Each number is 200 + 40 x the weight over its row's rms, rounded and kept within 0 to 999. Layers, rows and columns count from 0. The size before them is the row's rms in percent of the matrix's.

# layer 4 MLP up, 4800x896, rms 0.0299, rows 4630-4658, columns 112-223
094,243,135,210,128,194,266,225,191,149,200,245,221,186,196,219,104,206,215,195,224,137,253,112,169,248,152,155,188,214,166,203,171,194,152,240,168,264,169,258,194,206,236,202,271,146,289,196,230,190,222,195,269,178,176,139,182,211,212,191,128,211,172,171,283,273,254,175,203,231,257,210,221,233,186,179,303,259,197,252,222,213,220,189,212,184,205,221,170,246,208,238,231,212,207,246,226,177,203,191,285,298,146,164,230,245,240,166,213,192,130,242,190
096,86,191,134,141,273,202,183,193,111,240,189,260,140,170,212,155,192,237,182,198,238,246,144,194,218,205,172,226,216,162,189,146,220,177,116,188,238,187,220,220,264,246,211,257,250,161,209,155,179,179,183,128,194,167,168,210,217,220,240,150,216,207,213,265,223,202,207,148,218,193,207,157,231,198,195,232,255,204,202,200,249,221,166,226,216,121,207,198,195,157,251,214,170,298,181,286,209,204,127,235,150,225,152,235,192,230,206,219,226,186,302,220
095,169,122,178,104,128,241,241,151,239,138,271,220,219,191,274,225,226,206,122,204,266,231,281,232,149,276,231,189,218,232,195,173,204,119,155,227,183,206,207,273,204,252,168,219,117,193,243,89,143,193,210,163,216,128,161,168,127,146,209,174,192,228,217,107,210,212,214,269,208,238,217,137,204,201,206,226,239,199,187,233,92,131,239,231,155,255,241,190,242,198,237,226,257,303,191,144,222,150,188,185,159,207,255,259,151,245,122,226,149,195,197,173
108,197,210,152,192,156,119,239,217,207,199,181,214,150,200,247,264,124,209,167,189,177,167,201,256,160,179,162,188,141,135,173,150,207,237,181,168,195,138,109,309,246,209,177,209,203,219,228,130,211,274,260,244,238,251,179,213,217,165,235,233,268,244,205,174,182,195,274,250,228,240,212,210,180,214,117,207,261,235,253,222,180,166,174,198,160,175,209,179,250,124,123,250,197,164,207,232,296,196,187,161,156,198,219,185,201,208,138,245,166,209,189,209
100,207,175,183,193,197,170,158,170,130,142,212,190,227,202,110,265,246,229,239,271,136,152,248,224,191,162,205,295,204,166,277,208,215,182,139,205,219,237,293,193,183,282,204,269,259,189,170,154,281,264,138,182,111,187,181,229,223,250,233,219,154,222,203,230,181,228,145,251,114,194,147,193,209,213,207,197,129,226,157,174,229,257,155,211,216,209,221,160,128,220,218,147,136,151,168,212,230,177,159,216,238,218,221,245,183,211,176,215,209,226,246,213
100,215,293,159,174,233,189,175,224,186,244,119,213,184,244,206,155,129,140,163,189,190,197,138,154,230,198,182,277,249,245,190,235,220,181,164,169,209,128,179,200,205,208,231,197,198,175,198,205,119,213,216,203,239,194,255,242,107,186,232,97,155,286,129,227,200,216,211,203,290,195,174,231,131,225,229,122,149,190,154,199,240,241,225,220,110,150,219,189,174,232,196,177,214,213,201,244,149,196,135,190,131,293,143,195,199,180,174,303,198,186,162,192
099,194,267,227,251,180,205,244,244,173,225,122,225,238,203,221,177,285,118,161,215,165,246,213,158,195,195,176,167,137,163,230,236,203,197,217,292,184,228,201,136,226,162,203,215,225,177,167,122,253,153,196,165,186,136,209,175,211,272,214,167,202,200,219,234,220,213,160,200,202,158,240,180,146,78,208,142,169,211,140,176,184,153,169,146,174,189,215,215,193,189,165,232,200,147,203,220,195,207,162,204,138,223,210,222,211,247,246,212,206,270,187,137
103,249,234,211,162,201,151,185,130,224,188,247,240,224,183,191,104,173,211,195,214,226,209,199,222,187,182,199,187,222,238,215,211,201,153,183,200,227,169,184,191,263,279,266,241,212,173,187,236,174,273,210,169,202,157,153,230,205,184,139,140,250,295,200,135,209,118,220,222,166,274,145,170,222,183,228,214,194,231,126,188,226,230,251,213,219,209,240,145,158,140,246,152,185,247,148,140,219,243,243,238,188,222,187,231,232,215,212,208,232,231,194,196
104,212,238,167,256,228,189,122,150,213,260,221,241,162,253,177,139,154,183,114,188,288,232,176,242,229,180,175,179,234,261,124,109,178,188,140,190,172,138,232,191,181,191,186,209,234,159,213,160,239,233,302,236,201,182,151,182,212,251,183,193,232,202,173,217,192,203,172,207,233,231,220,203,206,228,236,235,221,220,225,230,122,200,229,145,199,203,154,152,235,189,208,145,139,264,232,208,226,211,118,173,199,212,220,246,229,174,250,242,203,249,231,218
098,236,173,210,197,211,234,173,190,212,100,253,177,135,285,265,230,206,183,191,285,150,223,145,175,186,220,243,173,187,157,268,169,241,178,205,186,208,139,177,214,223,217,327,230,214,168,200,185,233,228,220,241,163,173,208,219,191,211,116,191,290,173,215,202,164,215,145,159,266,163,228,248,289,270,233,246,214,204,186,206,227,176,105,220,192,169,253,271,245,142,174,227,226,292,204,227,207,217,145,200,174,203,214,144,133,159,151,212,189,174,215,223
098,182,285,243,201,185,200,127,221,240,198,176,231,190,203,155,206,153,145,162,255,212,198,200,190,271,199,219,191,190,210,298,162,179,152,216,191,188,150,251,174,299,309,145,180,245,177,258,234,218,195,162,125,167,177,136,159,149,235,173,224,129,250,194,165,117,200,210,193,261,190,202,246,188,148,235,222,153,168,225,135,279,167,157,264,171,198,157,184,145,168,177,198,203,169,153,208,160,224,200,207,160,216,142,227,223,205,167,264,228,242,237,223
097,189,228,224,233,154,188,269,147,245,190,136,201,228,217,237,150,200,202,284,229,193,97,183,161,146,202,195,194,249,158,103,234,199,187,212,165,243,135,234,224,235,183,208,234,155,215,201,266,198,156,191,183,135,232,208,219,216,275,116,184,224,205,211,196,156,214,236,235,187,212,250,200,202,218,208,165,168,261,229,133,180,202,246,241,219,166,206,260,150,165,154,261,165,159,224,187,208,166,176,215,226,214,189,231,147,105,189,223,170,222,202,225
096,155,142,259,197,179,216,196,219,146,171,169,170,222,263,207,140,193,200,189,208,236,150,130,235,110,235,177,221,271,158,218,208,184,203,192,240,215,116,253,225,287,159,232,176,168,209,264,198,168,199,158,218,135,276,181,206,265,149,165,226,213,170,171,231,294,174,249,182,184,204,172,204,219,240,263,139,198,230,202,301,232,196,88,195,200,146,240,181,165,237,228,171,178,231,179,172,235,224,195,190,144,191,183,204,120,134,300,141,250,108,273,137
101,166,72,175,230,213,137,232,277,191,199,191,135,196,179,322,246,206,259,151,233,259,227,202,262,194,261,181,223,216,219,204,186,217,198,203,246,189,223,166,262,222,187,195,180,229,190,200,144,168,116,122,149,204,181,201,257,206,282,214,155,263,198,206,209,226,171,201,261,257,201,229,229,203,125,231,212,230,193,146,209,175,226,129,260,194,260,254,199,251,198,244,232,186,184,158,116,191,140,158,299,131,146,199,261,189,199,169,162,198,172,150,245
099,209,198,207,234,168,181,185,131,182,197,173,169,184,206,206,231,226,222,146,278,215,247,184,139,292,178,176,173,171,140,142,181,187,130,235,179,163,187,192,173,186,136,161,175,173,293,147,217,209,216,168,122,179,226,192,111,211,228,282,183,187,151,169,209,221,222,256,220,222,211,135,148,178,171,203,221,201,97,217,153,157,193,192,231,138,218,173,177,263,228,152,183,229,172,231,193,264,280,237,283,138,183,267,197,207,155,173,217,185,164,204,208
100,228,93,237,181,218,184,185,159,297,186,224,192,244,178,165,193,231,255,212,171,149,164,228,255,208,193,234,198,186,255,224,233,246,164,242,126,133,171,258,225,217,192,250,198,182,223,168,201,95,241,153,236,176,133,192,157,194,159,218,182,211,308,187,127,192,200,204,217,182,275,212,104,235,212,243,153,216,205,247,237,289,225,220,204,161,192,159,175,163,134,183,240,218,186,194,219,94,225,247,164,173,209,121,287,202,163,204,164,206,213,211,257
098,240,223,163,224,244,211,222,276,238,267,177,208,149,206,233,235,179,201,235,189,231,262,256,211,265,174,191,202,141,190,195,181,199,149,149,228,229,296,180,230,214,196,208,149,234,189,214,158,160,298,241,211,242,219,228,216,142,193,220,168,239,168,269,222,142,146,222,184,211,217,151,233,162,107,92,199,130,159,208,200,213,180,159,239,202,168,237,164,224,226,176,162,157,141,134,181,129,215,193,199,204,113,228,119,167,156,202,167,213,184,202,194
112,230,236,199,119,184,188,232,210,215,144,209,231,251,166,185,160,154,217,135,197,164,198,182,135,171,183,173,166,172,231,193,161,201,228,206,171,212,293,173,141,214,158,200,130,263,180,195,177,167,127,173,140,144,245,180,252,256,174,236,156,191,268,263,231,183,191,272,182,179,125,211,138,238,156,146,218,193,238,252,178,242,196,164,254,280,230,224,260,275,231,159,206,170,129,177,142,205,201,280,119,276,227,108,234,198,226,279,215,188,255,252,147
097,209,170,206,259,233,150,243,225,170,252,234,193,277,213,207,145,149,172,177,213,164,137,206,161,156,139,184,171,203,227,190,192,209,285,192,230,115,155,237,259,173,177,220,185,234,187,190,187,200,213,246,146,189,258,258,164,193,177,302,282,239,143,146,143,237,232,247,189,183,140,269,235,250,268,132,227,249,155,191,196,237,226,211,139,146,206,182,186,227,219,207,277,152,239,235,199,232,187,122,179,208,265,144,137,205,234,240,244,170,203,162,277
100,218,192,222,266,156,219,177,152,186,247,248,253,239,118,143,166,237,169,153,150,163,87,164,208,209,163,157,216,178,162,214,136,163,163,247,199,189,127,175,219,240,214,245,190,204,205,165,189,217,205,202,230,205,172,156,198,179,162,159,227,203,207,140,138,327,134,197,200,205,233,214,213,180,148,251,174,197,161,275,228,263,258,102,219,198,243,197,173,202,195,166,188,196,188,240,179,166,231,217,160,192,194,176,271,255,256,206,208,211,78,223,249
095,207,272,203,288,185,165,156,182,201,189,149,202,168,174,258,228,254,184,208,256,248,199,163,128,230,158,221,202,189,198,150,180,236,184,215,160,233,247,219,236,292,140,215,206,260,165,233,140,188,262,210,224,179,202,211,152,218,295,143,190,223,249,216,190,220,217,232,230,235,199,145,237,161,208,238,250,263,174,118,193,224,217,144,209,226,161,112,218,222,71,241,160,250,194,216,212,177,216,223,221,189,204,180,192,168,227,180,245,177,216,230,181
098,205,195,178,227,256,117,220,159,157,208,173,234,266,185,237,314,154,271,152,162,275,172,204,156,179,295,191,191,197,226,152,238,151,211,168,240,154,273,186,230,231,178,196,150,178,205,228,244,229,206,273,196,148,178,248,220,185,130,151,227,148,231,195,170,196,135,192,203,195,265,214,199,187,173,219,174,187,176,192,127,193,240,203,217,165,149,87,178,215,177,217,201,216,191,164,126,173,168,148,239,150,291,173,289,234,254,154,222,118,201,166,213
099,195,131,192,152,152,171,127,119,166,196,207,281,176,226,190,257,236,202,231,266,270,204,267,171,192,192,245,216,230,155,181,168,186,190,183,137,189,203,280,221,232,230,159,167,194,216,153,222,301,297,269,207,275,257,117,205,170,239,186,232,207,194,221,118,221,264,199,215,212,192,271,180,169,189,152,238,251,181,127,161,248,194,182,222,243,167,273,197,200,223,226,173,248,248,285,182,237,218,155,220,252,157,266,192,165,255,251,231,169,175,174,150
102,182,188,245,211,185,214,212,161,250,203,238,211,212,267,177,338,292,136,201,228,173,273,225,137,257,223,182,171,260,223,220,192,166,161,171,150,234,146,228,189,258,205,183,215,179,208,261,181,218,177,206,180,217,162,176,237,156,276,162,206,178,247,170,233,214,257,248,193,204,253,160,174,205,236,259,251,162,169,193,266,231,184,181,169,206,170,185,139,186,240,170,174,247,187,196,191,215,120,163,216,237,281,234,136,242,246,186,208,188,158,158,174
095,179,198,192,172,158,144,166,198,237,188,271,200,173,173,202,216,167,224,234,167,191,157,145,228,222,279,175,116,170,227,195,145,232,244,165,238,160,141,217,187,123,185,191,277,194,186,196,230,246,276,164,235,199,152,131,288,138,239,246,275,228,242,209,225,184,151,202,191,276,225,155,190,226,199,160,233,200,136,186,263,198,219,140,173,245,153,192,207,225,272,194,166,176,183,265,188,202,212,127,210,128,157,251,238,132,152,204,173,241,281,152,187
098,115,243,290,208,254,156,195,208,217,206,273,161,179,268,188,151,178,224,241,161,123,148,221,144,197,172,160,195,157,140,174,170,218,174,260,167,223,231,209,203,215,284,175,163,191,111,239,259,147,177,142,66,228,222,281,239,186,207,175,199,234,221,222,186,200,150,122,192,300,160,251,216,175,152,175,140,225,193,244,257,183,202,204,171,249,214,235,220,216,154,184,221,187,208,188,145,185,227,169,156,165,146,165,238,234,235,248,204,144,154,183,187
102,318,207,161,219,201,218,243,182,230,186,236,172,201,185,169,161,185,200,191,166,198,275,222,144,199,172,171,108,199,214,232,177,244,154,192,230,195,215,97,174,245,191,189,221,222,197,248,195,221,190,167,184,237,212,245,289,219,230,169,235,177,253,223,200,207,227,187,175,180,188,241,186,89,148,268,234,153,159,222,164,181,157,178,135,255,267,230,228,215,206,228,162,158,127,195,203,149,89,186,249,240,228,206,189,241,197,128,229,221,249,226,162
105,121,234,222,239,163,219,183,192,172,193,189,200,238,249,189,202,280,229,202,252,229,231,249,245,184,199,230,155,246,221,173,257,205,88,166,227,181,174,120,248,165,240,266,186,246,243,241,236,195,253,140,224,200,214,230,216,174,245,165,257,173,138,218,228,221,177,222,177,147,249,227,176,251,265,209,191,178,212,187,201,214,110,235,238,213,237,199,186,134,181,167,222,175,200,221,185,186,207,127,152,203,223,254,257,170,129,202,266,245,150,255,91
098,174,224,184,197,207,198,208,216,258,194,229,223,166,155,257,217,182,231,188,275,202,261,196,248,254,131,208,147,158,204,236,164,236,157,112,213,236,186,158,130,159,146,156,240,186,191,174,238,152,268,225,161,228,164,192,154,243,147,243,200,258,215,220,212,180,168,216,184,171,162,96,242,191,224,142,131,212,159,174,258,194,226,207,205,195,157,244,260,286,280,189,104,166,229,232,281,188,237,228,137,212,159,246,205,215,199,236,205,242,269,195,191